{"num_hidden_layers": 8, "init_std_down": 0.00458, "learning_rate": 0.0022, "train_tokens": 329400000}
Each number is 200 + 20 x the weight over its row's rms, rounded and kept within 0 to 999. Layers, rows and columns count from 0. The size before them is the row's rms in percent of the matrix's.

# layer 2 attention key, 384x256, rms 0.0778, rows 233-287, columns 128-255
063,157,185,182,190,221,215,216,229,202,233,206,219,229,180,183,172,243,202,175,177,203,189,223,220,205,173,228,218,231,183,213,193,225,192,189,176,234,199,190,179,162,167,206,208,219,204,161,243,245,207,196,220,178,187,230,196,221,190,203,205,176,187,200,189,230,200,221,181,207,194,208,189,201,184,224,204,217,204,186,200,204,195,215,204,200,246,221,216,150,201,187,166,201,199,188,244,205,202,205,214,162,203,223,170,169,181,219,218,215,190,194,168,197,200,179,174,191,194,218,220,178,223,212,207,230,186,214,214
039,200,194,187,194,234,173,184,213,209,216,159,205,171,189,187,177,187,217,185,185,208,189,201,199,202,178,230,205,189,188,185,232,214,183,209,176,216,185,229,175,170,193,192,170,205,220,167,222,218,211,199,201,215,211,211,192,217,193,204,197,188,274,195,178,203,210,184,188,157,188,219,182,187,206,220,195,240,204,203,181,213,191,220,195,210,214,206,215,223,183,202,176,168,198,177,231,223,210,205,226,182,181,181,184,161,219,201,219,220,240,204,214,188,210,198,175,194,201,155,160,265,223,229,178,199,219,217,203
049,184,172,174,182,233,197,202,201,216,224,164,216,202,184,184,188,209,202,209,171,193,182,227,233,183,181,245,223,188,176,170,219,245,179,180,179,208,198,199,194,171,197,204,200,226,224,177,236,215,197,184,220,199,202,255,181,235,220,201,197,198,219,212,212,213,191,229,181,195,197,231,195,174,176,189,215,216,236,191,206,178,179,227,210,209,218,187,220,190,227,214,185,168,182,178,207,224,208,206,197,179,165,158,189,177,219,218,207,208,204,210,183,220,178,202,193,218,215,161,200,194,212,192,207,197,217,190,193
120,191,169,202,202,207,189,213,196,189,189,200,205,197,176,194,189,189,158,185,196,186,222,181,170,242,219,209,221,224,232,214,231,213,217,230,163,193,221,172,191,192,180,201,189,213,202,212,199,196,213,180,223,236,224,207,193,186,165,196,228,199,197,201,178,225,204,221,207,255,200,184,200,209,208,238,174,196,192,197,191,207,198,192,230,228,203,154,177,176,205,234,233,186,202,175,248,205,203,177,179,183,231,199,235,222,203,185,192,224,200,206,178,212,218,226,201,185,205,195,182,193,203,190,218,174,162,196,199
115,176,209,204,220,200,192,229,209,186,207,192,200,180,199,194,180,209,222,251,202,191,167,184,181,191,169,185,177,191,188,244,221,192,186,207,195,214,196,202,201,186,198,173,210,202,222,232,205,210,191,194,216,183,169,210,186,227,204,186,181,183,178,216,209,195,205,220,211,206,194,224,151,209,191,168,193,202,192,189,199,209,230,201,191,221,179,193,202,179,222,186,209,216,210,225,231,187,186,194,166,222,221,170,225,194,191,212,191,183,147,168,187,162,209,182,219,153,193,214,211,208,190,206,169,230,204,210,191
124,187,188,180,202,203,199,165,190,155,191,199,196,262,229,178,205,203,191,200,183,177,182,229,180,161,168,191,222,204,248,203,197,200,211,189,221,227,186,183,220,204,221,182,221,185,197,207,194,200,236,192,194,197,233,212,198,219,180,194,221,206,185,214,217,228,193,203,206,194,152,200,195,199,207,206,213,221,172,213,164,196,168,196,235,225,212,221,221,191,189,209,202,199,176,236,218,222,223,194,176,179,230,178,204,186,180,164,189,221,216,200,251,163,188,198,193,252,184,200,190,205,203,191,199,194,210,185,201
119,230,223,198,208,197,218,260,202,183,198,231,188,202,225,178,164,182,175,194,191,241,238,174,223,195,148,210,192,141,227,225,186,199,194,202,187,168,182,174,215,195,189,177,176,206,222,191,190,205,238,208,199,219,193,212,188,160,206,193,198,203,234,203,208,195,197,208,202,222,207,169,208,207,189,205,164,211,161,220,197,199,204,202,188,215,188,224,196,193,240,193,215,182,204,202,185,164,210,200,214,208,208,182,181,207,190,205,261,232,202,206,169,195,219,239,189,212,227,198,209,211,217,217,228,235,185,213,199
114,172,204,210,195,205,217,206,224,182,211,212,183,191,218,200,229,227,192,210,183,196,228,179,205,178,224,199,194,188,193,188,165,203,218,205,197,186,171,186,208,195,184,220,219,192,217,216,199,190,193,179,228,246,209,225,209,190,172,198,196,210,198,204,200,199,204,190,206,228,179,208,176,217,215,196,200,178,225,214,210,216,218,205,203,187,168,211,206,194,216,187,171,214,210,213,190,212,196,181,172,189,199,169,173,197,196,175,160,231,208,209,218,185,165,164,197,200,183,172,206,198,230,193,245,183,197,205,190
117,185,207,207,208,232,193,187,188,197,196,223,251,205,210,203,215,190,194,213,211,190,240,154,183,205,192,187,197,190,182,218,212,187,201,223,187,205,229,162,192,197,169,204,181,198,191,184,188,179,184,191,207,173,193,226,168,167,194,181,204,174,193,184,188,210,213,185,213,230,175,209,183,189,179,203,169,216,223,198,196,214,223,213,182,164,226,201,159,175,191,209,226,225,172,182,207,210,163,154,207,205,182,193,192,171,175,209,196,194,185,194,207,206,227,173,201,219,187,188,167,194,199,229,194,179,210,186,208
115,185,217,188,211,210,173,205,227,207,202,197,198,210,214,200,221,199,161,173,193,189,144,222,232,182,170,195,187,229,180,187,219,192,175,204,184,192,206,223,227,202,220,201,207,203,194,187,188,216,179,206,206,208,190,234,165,222,175,208,203,169,207,237,201,202,181,225,208,175,209,197,209,190,203,206,228,176,202,179,214,195,216,210,211,203,203,188,215,176,216,199,201,164,204,188,204,200,170,182,165,208,184,162,202,226,198,149,225,226,202,183,221,182,184,178,237,194,207,199,188,212,215,205,198,234,184,163,177
116,137,204,168,182,178,212,240,214,204,203,194,218,204,206,181,196,194,231,215,221,162,182,245,205,215,171,208,201,158,177,218,232,185,177,205,195,221,191,221,188,190,214,217,200,192,235,224,215,188,195,176,207,202,223,258,258,177,228,201,218,199,204,185,172,194,206,206,224,223,191,198,198,195,202,206,198,210,221,182,214,179,179,202,199,173,189,208,233,201,188,206,177,191,210,217,205,200,194,166,171,213,215,170,204,209,193,215,203,172,143,215,176,211,199,175,186,200,174,177,181,195,192,206,236,188,183,211,197
115,201,212,180,206,204,199,223,185,197,204,211,195,202,222,169,240,212,194,199,189,218,211,190,174,180,226,191,178,259,208,217,213,243,164,184,179,204,214,203,200,192,212,194,195,150,194,198,214,208,218,211,196,188,173,171,191,160,181,198,195,197,233,194,179,173,205,219,170,190,180,188,214,215,225,185,200,165,203,195,226,208,196,200,204,229,178,205,200,175,166,197,178,196,164,211,224,190,198,187,182,208,181,248,201,204,197,206,199,205,195,229,218,171,211,247,185,215,171,173,203,210,212,221,195,205,194,207,221
119,191,181,222,202,217,211,159,211,186,198,224,215,207,178,211,246,186,224,160,189,223,198,233,200,206,185,203,193,158,203,220,201,202,203,229,211,230,183,188,195,189,207,178,202,196,181,224,204,198,192,171,206,204,230,196,219,171,200,219,210,221,156,193,214,192,204,204,197,228,212,223,206,203,185,226,247,195,209,185,219,219,217,176,165,179,186,287,202,210,211,187,225,173,194,208,193,184,249,208,180,189,207,185,195,211,203,213,235,195,209,193,163,209,200,203,208,203,190,198,178,221,205,196,187,220,194,179,210
107,190,200,204,180,194,213,206,205,212,183,209,170,195,219,182,236,236,198,208,224,196,199,170,195,229,211,222,205,230,242,226,213,209,168,213,215,191,162,245,198,195,199,214,179,171,212,191,205,193,217,187,181,239,228,217,192,242,212,189,197,198,204,198,193,198,207,209,195,192,245,195,206,188,191,187,171,215,179,207,196,206,201,183,203,167,189,209,218,176,186,184,200,203,189,214,197,212,180,188,183,177,208,180,192,207,186,157,208,210,184,168,194,200,247,138,214,193,191,206,224,211,233,204,194,182,204,211,182
099,206,219,218,180,183,192,213,209,168,201,212,223,252,178,161,223,195,199,109,196,160,191,208,234,197,184,193,196,240,209,181,180,197,221,210,211,172,206,177,207,196,187,228,175,230,169,194,202,216,156,194,207,180,213,226,191,185,194,184,163,172,205,202,198,221,175,190,174,197,194,208,194,229,220,196,223,202,199,185,228,135,263,178,196,208,205,210,207,196,196,217,196,210,204,159,220,187,200,214,178,221,183,225,192,206,231,215,208,193,214,224,192,201,215,186,186,187,224,164,207,187,175,186,197,172,174,199,185
118,220,196,199,178,212,166,193,162,209,212,221,191,218,206,210,213,218,215,190,178,182,189,244,207,238,221,209,219,190,165,192,202,206,178,217,221,208,206,248,203,208,208,173,199,224,214,209,195,212,214,194,204,186,230,164,210,189,209,217,200,220,148,189,214,213,187,185,222,175,180,172,197,216,213,225,183,184,226,193,188,198,189,203,154,211,203,226,179,208,192,199,201,172,170,230,218,225,210,198,191,212,200,231,216,187,205,191,202,202,210,192,202,179,220,242,180,222,208,198,225,169,187,188,203,253,186,200,197
117,175,219,212,218,196,174,189,205,189,193,207,209,219,187,207,135,221,212,216,194,191,176,206,202,199,188,215,194,200,196,182,216,191,220,208,178,187,191,157,221,198,227,177,179,203,195,199,194,211,217,219,191,206,205,196,208,228,186,187,207,208,186,219,197,157,196,224,233,220,196,199,195,211,185,227,208,220,216,195,183,189,212,215,184,201,188,211,182,203,233,196,189,193,230,193,234,215,237,189,175,203,206,206,235,203,206,234,212,212,175,225,211,189,185,220,192,200,198,223,231,227,200,169,179,212,208,215,204
121,194,179,192,213,212,202,216,228,204,197,181,218,187,216,200,213,205,172,175,208,184,160,167,175,231,218,143,235,203,187,218,203,205,210,205,194,202,243,198,199,211,200,187,223,242,207,192,213,204,189,197,171,170,210,208,139,211,211,237,209,247,206,179,163,187,211,219,164,212,151,200,205,185,204,199,226,188,197,202,175,162,215,204,166,211,218,194,193,212,204,205,181,163,164,201,228,168,213,236,202,210,196,208,196,214,216,221,225,224,167,211,202,207,201,193,217,198,198,206,190,205,232,196,198,189,209,195,194
119,205,211,219,196,199,212,233,239,202,203,207,188,206,197,209,220,184,234,215,218,198,213,194,184,195,190,206,219,202,207,189,191,225,177,223,213,176,185,182,203,192,210,165,214,229,218,222,197,219,234,203,172,173,205,184,155,167,220,201,199,194,192,169,215,213,188,181,214,223,168,210,165,199,226,183,181,206,210,202,199,227,184,165,196,177,184,194,209,203,216,193,199,172,235,197,182,214,171,217,200,198,194,189,183,195,187,238,195,192,249,200,228,227,169,199,201,204,203,194,194,202,176,205,182,216,214,196,202
115,211,183,216,211,219,177,218,196,226,182,178,232,167,199,213,204,211,192,198,220,210,173,194,224,215,192,221,172,210,211,203,216,226,227,194,203,207,222,194,203,192,187,183,202,236,216,196,209,221,178,211,200,176,156,203,233,200,205,219,217,156,158,171,214,179,214,205,218,232,175,198,171,208,198,169,193,206,209,190,207,186,180,199,209,235,192,195,179,196,202,181,189,198,215,215,178,220,211,197,186,194,179,196,204,199,193,203,210,208,178,207,222,233,232,264,185,165,207,219,210,176,211,166,196,180,177,195,211
107,214,245,208,203,201,167,191,207,214,187,196,187,218,157,183,227,181,198,183,196,196,145,195,196,194,203,205,202,210,192,216,189,182,186,218,180,193,175,237,217,201,190,220,177,231,201,197,212,202,221,178,206,197,176,183,171,212,200,155,191,200,218,226,190,201,196,183,221,198,160,194,186,208,206,195,227,179,180,212,204,210,214,233,210,165,182,199,214,188,224,163,222,209,189,217,166,174,173,210,179,223,210,202,204,204,208,192,171,202,217,184,193,208,196,210,177,169,230,152,162,192,173,213,210,204,195,194,182
114,159,194,184,202,177,204,190,181,223,194,158,181,216,192,207,198,196,201,233,210,210,169,203,175,187,205,189,219,198,206,223,191,233,223,224,175,245,226,202,194,189,219,239,186,180,178,229,219,204,198,214,194,220,207,218,225,184,163,181,218,165,193,205,248,212,210,176,194,179,192,194,174,204,201,180,206,193,206,173,208,217,194,191,204,216,208,204,190,180,215,182,202,241,149,186,217,210,206,193,199,192,173,204,212,214,178,201,227,223,207,187,183,192,211,179,218,202,217,198,211,183,207,196,219,211,209,201,225
105,231,193,172,219,164,233,208,193,220,197,219,190,183,191,183,194,205,180,190,192,179,233,185,202,200,163,233,226,224,199,181,234,199,234,210,194,216,217,193,206,201,212,211,236,199,231,216,194,169,162,219,193,182,173,198,195,202,231,162,208,222,166,209,184,184,184,185,185,234,206,184,194,180,200,179,243,227,228,205,155,211,155,229,215,214,207,173,229,207,184,161,200,194,177,211,184,225,183,197,246,171,199,198,221,208,179,216,210,188,225,215,214,222,192,166,184,213,159,194,195,184,214,230,222,166,207,227,193
120,216,205,193,194,228,241,182,242,163,195,225,211,196,164,208,184,182,196,178,180,179,195,191,216,213,189,209,233,217,196,204,189,219,225,194,216,195,194,194,169,155,182,232,218,181,212,167,229,236,217,189,210,187,194,211,185,205,204,188,185,200,184,201,196,232,161,222,185,232,199,221,184,212,171,187,186,216,183,175,189,189,190,182,183,198,250,219,203,155,230,206,170,184,205,199,250,230,179,206,206,206,193,210,166,172,174,203,217,240,205,180,176,187,196,209,197,208,192,201,224,173,207,202,188,205,169,196,216
181,202,187,217,172,229,215,206,253,182,185,203,205,185,157,182,189,197,211,189,169,198,193,206,208,224,173,217,190,218,186,195,189,225,217,197,218,218,190,194,175,168,196,212,222,188,214,169,247,220,219,171,202,181,190,227,200,207,204,192,176,205,202,230,203,243,160,225,170,215,192,249,188,239,162,173,201,219,196,165,193,180,204,198,165,196,226,204,224,179,233,200,171,196,198,183,221,234,184,217,199,189,180,186,156,163,186,201,224,212,186,164,177,181,208,222,188,200,194,195,209,182,215,187,176,201,178,184,225
187,207,208,179,237,167,185,205,146,225,209,193,193,223,234,224,206,187,189,222,224,209,203,191,184,178,224,175,210,174,224,204,227,179,187,211,179,183,206,216,214,232,209,180,184,220,189,227,152,184,180,236,212,209,208,180,190,205,193,214,210,201,197,172,197,165,240,172,220,171,203,156,202,162,221,227,190,189,212,233,205,222,192,202,222,210,180,194,180,234,151,200,220,196,192,222,178,168,226,171,197,223,225,208,230,230,222,190,173,191,206,236,224,202,200,179,222,206,217,192,194,210,187,206,220,187,236,219,172
050,182,229,216,227,185,188,190,200,206,177,210,194,210,187,203,160,231,206,203,265,208,197,211,196,202,230,157,200,188,211,192,203,167,219,211,189,197,216,191,240,237,197,194,200,196,143,229,196,175,218,225,170,234,204,155,195,205,191,184,254,195,215,210,189,196,252,190,205,176,208,238,229,175,218,228,193,178,195,232,160,194,216,196,249,195,204,195,195,210,206,201,225,224,182,160,183,189,204,215,217,202,213,202,197,212,222,191,210,187,176,163,203,206,212,190,204,207,200,220,181,222,175,212,204,182,240,187,217
091,193,243,201,209,194,208,203,215,216,209,206,212,168,201,186,215,199,189,208,232,162,184,209,180,196,225,182,193,237,217,203,201,196,211,203,204,201,208,209,251,215,194,198,208,234,239,158,179,154,200,195,202,182,216,213,221,217,194,201,162,210,194,219,211,180,205,206,178,216,182,201,185,169,184,170,176,217,220,221,218,214,228,169,218,201,223,180,211,179,175,195,217,235,204,219,177,176,191,192,210,209,198,206,201,171,249,235,212,187,220,182,200,188,187,198,226,196,209,205,199,213,162,204,185,236,219,185,188
094,184,182,186,234,174,216,201,192,189,196,203,215,204,183,232,235,190,157,215,196,190,166,186,225,201,208,190,224,210,195,225,193,194,219,232,200,190,170,216,220,198,195,182,190,194,199,204,201,193,175,198,209,216,189,194,165,222,192,184,190,193,201,216,189,196,194,225,228,211,200,218,206,200,205,207,192,194,196,171,211,202,193,217,212,194,178,183,196,199,162,245,248,214,200,225,226,198,189,184,233,200,222,201,155,208,178,197,197,211,159,196,220,197,182,199,187,192,215,231,190,155,194,199,209,187,234,194,213
096,180,209,211,208,215,180,201,206,215,204,196,191,234,211,183,215,210,176,200,175,226,176,194,167,141,188,193,188,180,166,180,252,208,187,233,194,177,202,213,197,213,175,196,229,188,209,205,213,233,180,199,194,211,185,237,199,178,211,222,228,205,190,202,214,185,210,211,189,175,169,235,202,207,194,181,207,171,230,206,214,203,226,212,188,219,210,206,213,199,194,212,181,165,217,163,200,182,196,197,222,178,205,187,226,236,185,203,220,198,204,223,206,198,205,218,201,206,174,204,187,209,205,209,193,224,230,219,215
094,176,165,193,217,214,199,211,191,186,204,222,220,195,207,230,155,227,194,201,190,224,160,172,195,196,172,172,191,213,237,180,248,212,162,203,169,236,207,202,196,185,211,167,241,194,213,195,212,179,199,210,187,194,210,192,204,197,222,203,207,212,255,186,194,170,201,233,155,195,213,187,197,250,204,189,189,185,239,220,187,188,222,190,219,236,200,202,192,218,222,174,218,186,193,205,193,206,199,179,205,202,199,208,202,206,206,250,207,226,158,209,191,218,205,224,194,173,203,201,230,183,155,174,209,222,211,204,186
101,199,214,191,198,147,174,193,156,241,206,215,204,251,207,207,174,192,225,183,235,196,182,200,196,188,199,173,201,179,241,194,226,146,178,195,203,202,205,170,211,254,196,184,225,198,190,225,180,172,193,217,198,206,203,183,200,180,217,221,187,204,160,186,190,160,224,179,239,177,212,190,181,215,243,191,185,193,183,216,191,198,224,200,203,188,189,188,184,187,176,192,245,185,188,195,185,195,215,180,197,222,224,207,235,224,200,226,184,179,187,212,197,211,186,194,199,188,195,180,207,215,187,227,218,201,229,213,188
063,221,229,195,193,169,194,184,216,250,205,214,210,227,177,178,208,163,218,181,216,182,210,202,212,253,193,243,213,196,208,183,180,176,184,205,220,176,213,162,182,192,186,194,215,192,202,181,206,172,208,234,218,195,200,195,188,160,157,220,197,179,170,218,186,187,202,207,201,173,182,229,159,191,195,185,180,219,169,184,217,181,197,200,160,187,238,162,193,197,197,188,180,205,186,195,219,200,203,213,203,200,219,188,173,219,151,196,221,231,184,189,173,220,172,182,195,215,194,184,242,191,214,213,224,214,184,196,241
073,201,201,180,233,182,196,210,161,221,202,180,190,210,230,239,211,200,175,220,206,208,199,179,188,179,201,177,224,188,220,195,198,193,183,210,177,175,202,224,205,213,214,177,193,217,190,227,158,191,181,221,222,203,217,182,204,215,215,217,199,196,200,159,209,175,227,169,234,197,217,150,215,169,211,234,165,203,220,215,209,221,189,188,234,191,180,194,178,228,169,205,220,190,202,225,190,181,232,170,207,232,202,203,230,232,202,197,172,187,210,232,229,204,207,180,213,224,230,196,204,213,181,209,205,180,240,223,176
228,198,201,178,229,180,188,208,159,217,205,187,185,218,233,232,207,207,177,225,235,220,200,190,183,179,229,173,217,174,224,193,212,183,192,205,175,184,207,217,222,243,218,168,196,220,170,228,160,177,184,225,207,215,211,177,195,211,204,204,220,197,195,168,200,171,246,169,230,193,214,165,211,170,222,216,182,193,207,233,199,220,193,189,221,205,172,203,179,227,169,203,224,201,194,216,174,170,222,182,200,219,217,211,244,226,220,192,190,178,199,231,226,215,191,184,217,211,210,188,200,219,180,206,227,186,240,220,171
095,191,204,196,200,180,253,226,158,219,210,200,222,182,169,197,174,186,182,194,169,171,206,204,187,225,202,224,215,234,185,213,197,222,200,246,191,225,120,208,213,171,178,182,204,214,223,199,222,202,187,197,240,195,197,205,236,192,202,212,200,169,172,188,195,214,191,185,196,192,235,194,176,193,213,184,161,209,170,171,198,185,173,185,235,202,184,183,227,196,182,166,187,167,207,203,188,194,194,215,168,197,212,207,213,197,183,187,185,228,181,212,228,200,217,198,214,214,189,151,227,228,201,248,211,206,187,142,202
091,227,163,178,192,211,197,219,190,187,212,217,179,196,215,200,208,196,167,221,205,192,191,210,233,229,215,199,190,219,181,190,203,224,191,169,163,169,230,189,214,195,184,218,192,194,196,168,204,195,194,222,208,227,176,206,219,202,207,213,209,210,205,212,242,202,204,206,212,214,211,194,203,197,222,198,184,218,183,211,211,237,179,254,210,170,241,186,191,174,202,218,193,204,196,193,203,221,188,213,207,181,252,156,192,208,227,183,190,219,174,160,206,220,193,197,183,210,222,160,192,191,176,191,200,208,212,223,218
092,247,152,211,213,200,186,195,218,212,211,161,221,178,205,195,195,208,200,214,165,212,173,208,201,199,202,197,212,203,189,203,189,204,198,200,203,152,192,186,225,214,204,211,228,218,212,189,196,183,201,186,201,215,213,192,183,209,188,197,182,189,227,225,201,213,197,209,181,174,173,174,214,240,201,163,190,175,231,188,184,194,225,218,197,200,188,169,164,185,217,201,218,214,186,190,213,222,174,137,204,175,222,213,181,146,172,205,171,229,193,185,201,225,168,209,198,215,181,175,193,201,212,158,215,207,215,204,188
091,184,197,155,213,224,173,181,214,196,211,194,226,232,165,188,217,207,202,220,213,190,210,207,193,221,182,175,218,233,202,182,182,198,202,195,179,200,226,173,199,156,227,180,197,163,193,198,201,206,212,195,203,221,193,168,184,232,224,172,208,194,186,186,232,189,197,194,187,205,190,155,225,149,217,192,180,232,234,192,213,163,180,226,195,213,238,198,178,213,233,163,216,167,183,213,243,235,183,194,243,195,189,216,185,205,231,213,232,221,225,173,223,222,205,193,192,184,197,201,194,174,156,205,213,204,204,186,146
095,178,208,207,208,191,215,193,211,204,185,194,170,165,175,189,228,171,205,223,200,179,192,190,211,220,167,209,235,195,221,227,177,173,224,191,196,198,166,194,217,175,196,230,230,189,186,209,174,197,194,191,209,195,182,195,207,235,188,179,198,210,224,234,184,176,178,168,190,182,199,165,200,159,197,177,204,201,190,198,192,213,193,176,207,180,198,202,202,197,170,206,201,234,192,205,222,242,192,188,204,206,217,187,205,198,224,234,206,169,182,171,235,172,230,193,212,210,205,204,209,206,215,214,196,178,175,202,209
102,196,188,155,167,203,257,224,191,217,218,196,185,209,215,218,178,199,179,232,197,199,185,182,212,200,216,208,194,232,194,192,165,206,169,220,188,203,170,187,219,168,201,183,217,189,181,199,214,201,195,185,213,206,211,205,230,217,214,234,207,147,216,215,232,199,228,208,208,199,208,209,186,150,203,220,177,249,203,225,231,192,162,166,212,214,240,235,223,196,206,224,198,170,185,183,201,206,174,219,208,244,219,152,198,188,219,240,209,215,196,196,202,207,214,204,187,196,222,231,193,194,192,206,211,195,190,215,193
095,190,236,198,200,233,186,202,208,253,189,192,217,197,207,232,174,212,238,192,188,218,205,216,252,212,205,157,204,192,206,197,183,190,191,238,196,216,212,225,188,220,189,179,199,192,217,202,197,198,208,197,228,161,188,213,189,173,189,194,216,236,180,148,213,177,174,217,205,185,196,168,198,204,184,209,198,214,214,165,217,214,195,200,194,208,191,202,214,203,173,173,190,188,153,211,213,197,217,200,205,180,222,205,177,225,175,164,176,159,216,190,211,189,229,176,221,202,197,215,219,202,198,188,192,144,201,163,202
099,199,209,224,214,210,195,223,200,198,198,234,197,218,199,237,186,202,187,213,216,216,193,221,198,188,191,216,236,209,184,182,200,221,199,188,216,185,191,212,180,197,206,155,259,201,211,175,185,207,242,162,195,203,209,215,157,224,191,198,204,189,197,165,222,222,196,210,196,231,250,213,192,178,156,240,172,250,205,197,198,188,167,203,225,167,212,196,210,206,210,235,197,187,192,188,181,182,224,207,196,242,192,198,184,176,202,221,198,201,243,242,209,156,190,210,219,204,220,190,200,233,178,195,201,176,224,169,189
099,190,189,162,180,202,182,198,190,190,210,218,161,191,197,222,195,207,211,169,186,223,194,176,192,208,221,256,176,188,190,198,216,211,188,196,198,175,210,200,202,187,221,206,199,167,193,207,225,225,178,220,180,210,143,191,202,202,233,166,238,186,182,193,193,217,242,176,215,201,177,178,216,158,200,180,196,198,211,228,221,209,195,200,171,199,208,228,202,211,219,181,213,212,224,215,194,192,163,180,206,179,175,167,201,167,220,238,238,185,213,222,190,179,171,240,185,201,235,187,204,226,192,209,184,215,146,209,197
096,209,200,204,198,194,181,221,229,178,207,184,224,184,184,183,232,186,214,213,206,197,180,196,200,197,245,195,193,216,193,193,192,176,230,181,203,181,179,177,211,206,197,217,237,208,188,195,202,223,222,168,198,197,215,202,176,168,173,226,217,254,198,212,192,260,157,213,235,195,199,199,189,268,203,202,223,194,166,175,172,185,176,203,199,205,163,225,196,214,216,216,225,208,234,213,182,214,227,189,215,183,185,224,175,199,194,243,189,208,196,208,210,212,151,196,176,168,230,172,189,230,250,197,192,175,203,199,203
093,194,209,204,208,211,205,186,190,180,188,167,214,185,193,186,161,194,241,183,212,197,187,221,215,199,180,171,210,224,216,190,217,208,195,219,226,191,220,186,214,186,204,177,187,207,210,200,191,199,187,173,226,216,212,213,204,175,186,213,198,192,175,182,183,196,184,191,244,194,224,203,172,175,209,252,154,250,200,208,173,199,216,184,238,192,248,167,218,157,180,229,189,223,191,202,218,218,162,181,207,225,194,172,195,189,179,191,197,180,183,201,233,191,226,185,236,252,223,198,200,278,187,220,196,181,203,186,187
100,180,225,201,190,187,211,184,213,170,210,208,213,234,238,180,226,188,186,170,222,191,214,223,170,205,188,224,183,197,232,217,213,189,205,245,186,235,205,187,185,205,230,216,188,163,184,180,188,224,179,212,170,225,199,213,189,187,212,192,223,178,213,219,185,170,223,185,196,202,187,228,215,187,191,220,183,221,153,218,178,164,194,170,190,180,229,206,229,162,185,229,176,217,175,247,184,187,199,190,180,192,189,209,205,175,202,165,230,180,172,210,198,195,203,198,193,169,194,194,211,217,167,236,194,191,184,212,175
094,183,210,181,183,220,189,181,201,187,199,236,173,207,194,207,167,203,199,219,219,211,187,191,225,179,215,195,211,170,193,212,189,220,195,194,190,206,181,194,167,207,215,226,205,168,185,205,217,194,219,198,215,203,204,187,193,203,195,190,238,259,154,203,207,181,203,198,192,220,197,185,149,176,182,200,224,197,165,194,165,215,171,181,231,209,209,224,219,181,209,191,184,176,197,194,232,195,208,232,230,235,193,210,195,233,230,199,205,191,191,190,213,213,204,218,201,165,159,209,204,221,193,212,234,222,162,197,191
094,215,197,202,208,231,208,239,211,165,188,195,191,184,182,219,191,204,197,149,201,193,161,213,211,181,206,178,206,210,266,204,195,195,224,168,203,205,218,207,234,179,183,171,202,194,238,183,196,221,204,201,193,191,220,200,211,191,206,228,187,220,246,210,206,226,202,208,254,196,223,181,208,220,207,177,202,211,192,177,250,203,223,178,193,201,216,230,215,185,186,232,209,185,220,191,191,185,185,178,193,191,231,222,205,182,202,221,210,171,203,195,190,185,252,222,230,210,227,187,207,200,147,160,191,203,241,210,180
094,201,188,206,205,198,170,211,174,207,202,213,191,193,209,227,201,182,187,173,205,161,213,221,174,206,180,201,189,211,203,209,199,179,203,184,184,198,179,194,168,228,162,180,226,213,237,203,237,160,186,193,215,189,195,182,199,200,230,204,181,182,171,209,182,178,158,202,219,172,195,172,144,161,191,208,219,211,188,202,212,195,181,221,236,250,199,211,195,163,179,210,171,178,191,193,205,186,237,193,167,202,214,249,202,207,226,224,212,194,215,184,173,199,181,196,186,179,221,176,229,246,170,201,218,225,194,189,219
101,183,210,231,185,212,174,209,208,247,204,174,178,228,197,222,182,189,222,219,211,212,166,202,206,176,165,215,196,172,222,216,166,186,197,181,200,215,183,209,180,194,216,199,209,202,206,215,195,182,207,193,204,184,202,195,195,242,191,178,144,184,186,207,237,192,204,175,200,210,245,215,161,186,194,220,165,188,193,199,216,189,208,172,200,175,214,220,214,198,168,223,164,169,209,186,184,171,213,154,210,195,223,229,207,183,200,244,185,199,195,191,219,220,203,188,190,205,176,231,162,214,214,225,201,183,176,219,185
098,196,180,203,207,183,195,186,205,187,220,228,216,229,216,185,183,211,194,208,201,189,231,197,205,200,196,211,142,206,180,188,213,214,225,205,221,224,208,173,191,202,203,178,185,201,205,187,191,190,194,232,220,193,179,190,178,188,181,199,180,201,195,190,172,167,169,224,221,187,179,225,187,200,215,191,237,186,166,207,224,199,178,232,214,185,183,206,226,215,189,181,203,244,184,214,214,202,211,204,153,186,219,180,211,200,192,203,196,183,167,195,246,215,205,190,202,227,188,236,187,196,190,196,168,202,210,190,226
092,233,185,193,197,200,222,215,198,189,193,192,227,182,183,203,185,191,190,216,193,191,184,195,165,222,199,204,188,214,169,224,184,195,217,226,200,221,203,226,187,201,198,182,182,197,228,206,175,198,169,226,173,184,184,225,176,209,164,227,196,238,188,165,172,195,170,224,202,197,206,198,154,209,188,205,199,205,252,190,176,200,172,206,194,196,180,184,179,198,178,198,184,193,217,218,174,213,225,202,214,167,201,191,211,190,229,191,187,205,185,203,211,201,237,194,185,240,175,184,199,204,207,166,180,201,245,216,180
094,213,168,202,182,222,206,240,180,189,209,216,200,203,212,202,193,177,222,216,221,226,221,236,179,238,207,230,225,172,206,235,191,218,147,208,195,193,174,185,181,208,235,209,209,171,180,245,200,204,191,216,189,204,187,189,206,214,198,186,212,198,203,199,177,236,204,170,171,216,211,222,167,199,200,165,208,196,182,186,191,212,193,222,185,203,214,193,202,206,188,226,192,172,196,196,220,244,204,190,166,187,193,207,223,172,173,171,211,183,214,189,212,203,204,190,168,174,174,184,197,199,199,214,181,220,187,183,217
095,157,166,198,158,193,191,216,179,206,226,200,165,226,200,200,232,191,204,203,212,189,221,226,157,182,206,213,225,222,190,188,222,204,216,204,218,227,202,188,195,205,197,220,192,182,212,190,202,204,188,179,180,176,181,193,228,204,208,225,236,206,179,215,201,176,232,194,208,156,165,199,227,204,176,196,234,143,193,210,179,238,198,219,217,208,192,204,213,230,239,204,182,159,189,198,193,231,195,191,204,185,191,194,206,188,188,210,202,199,195,174,210,221,177,166,207,223,202,215,179,197,213,164,207,219,157,209,204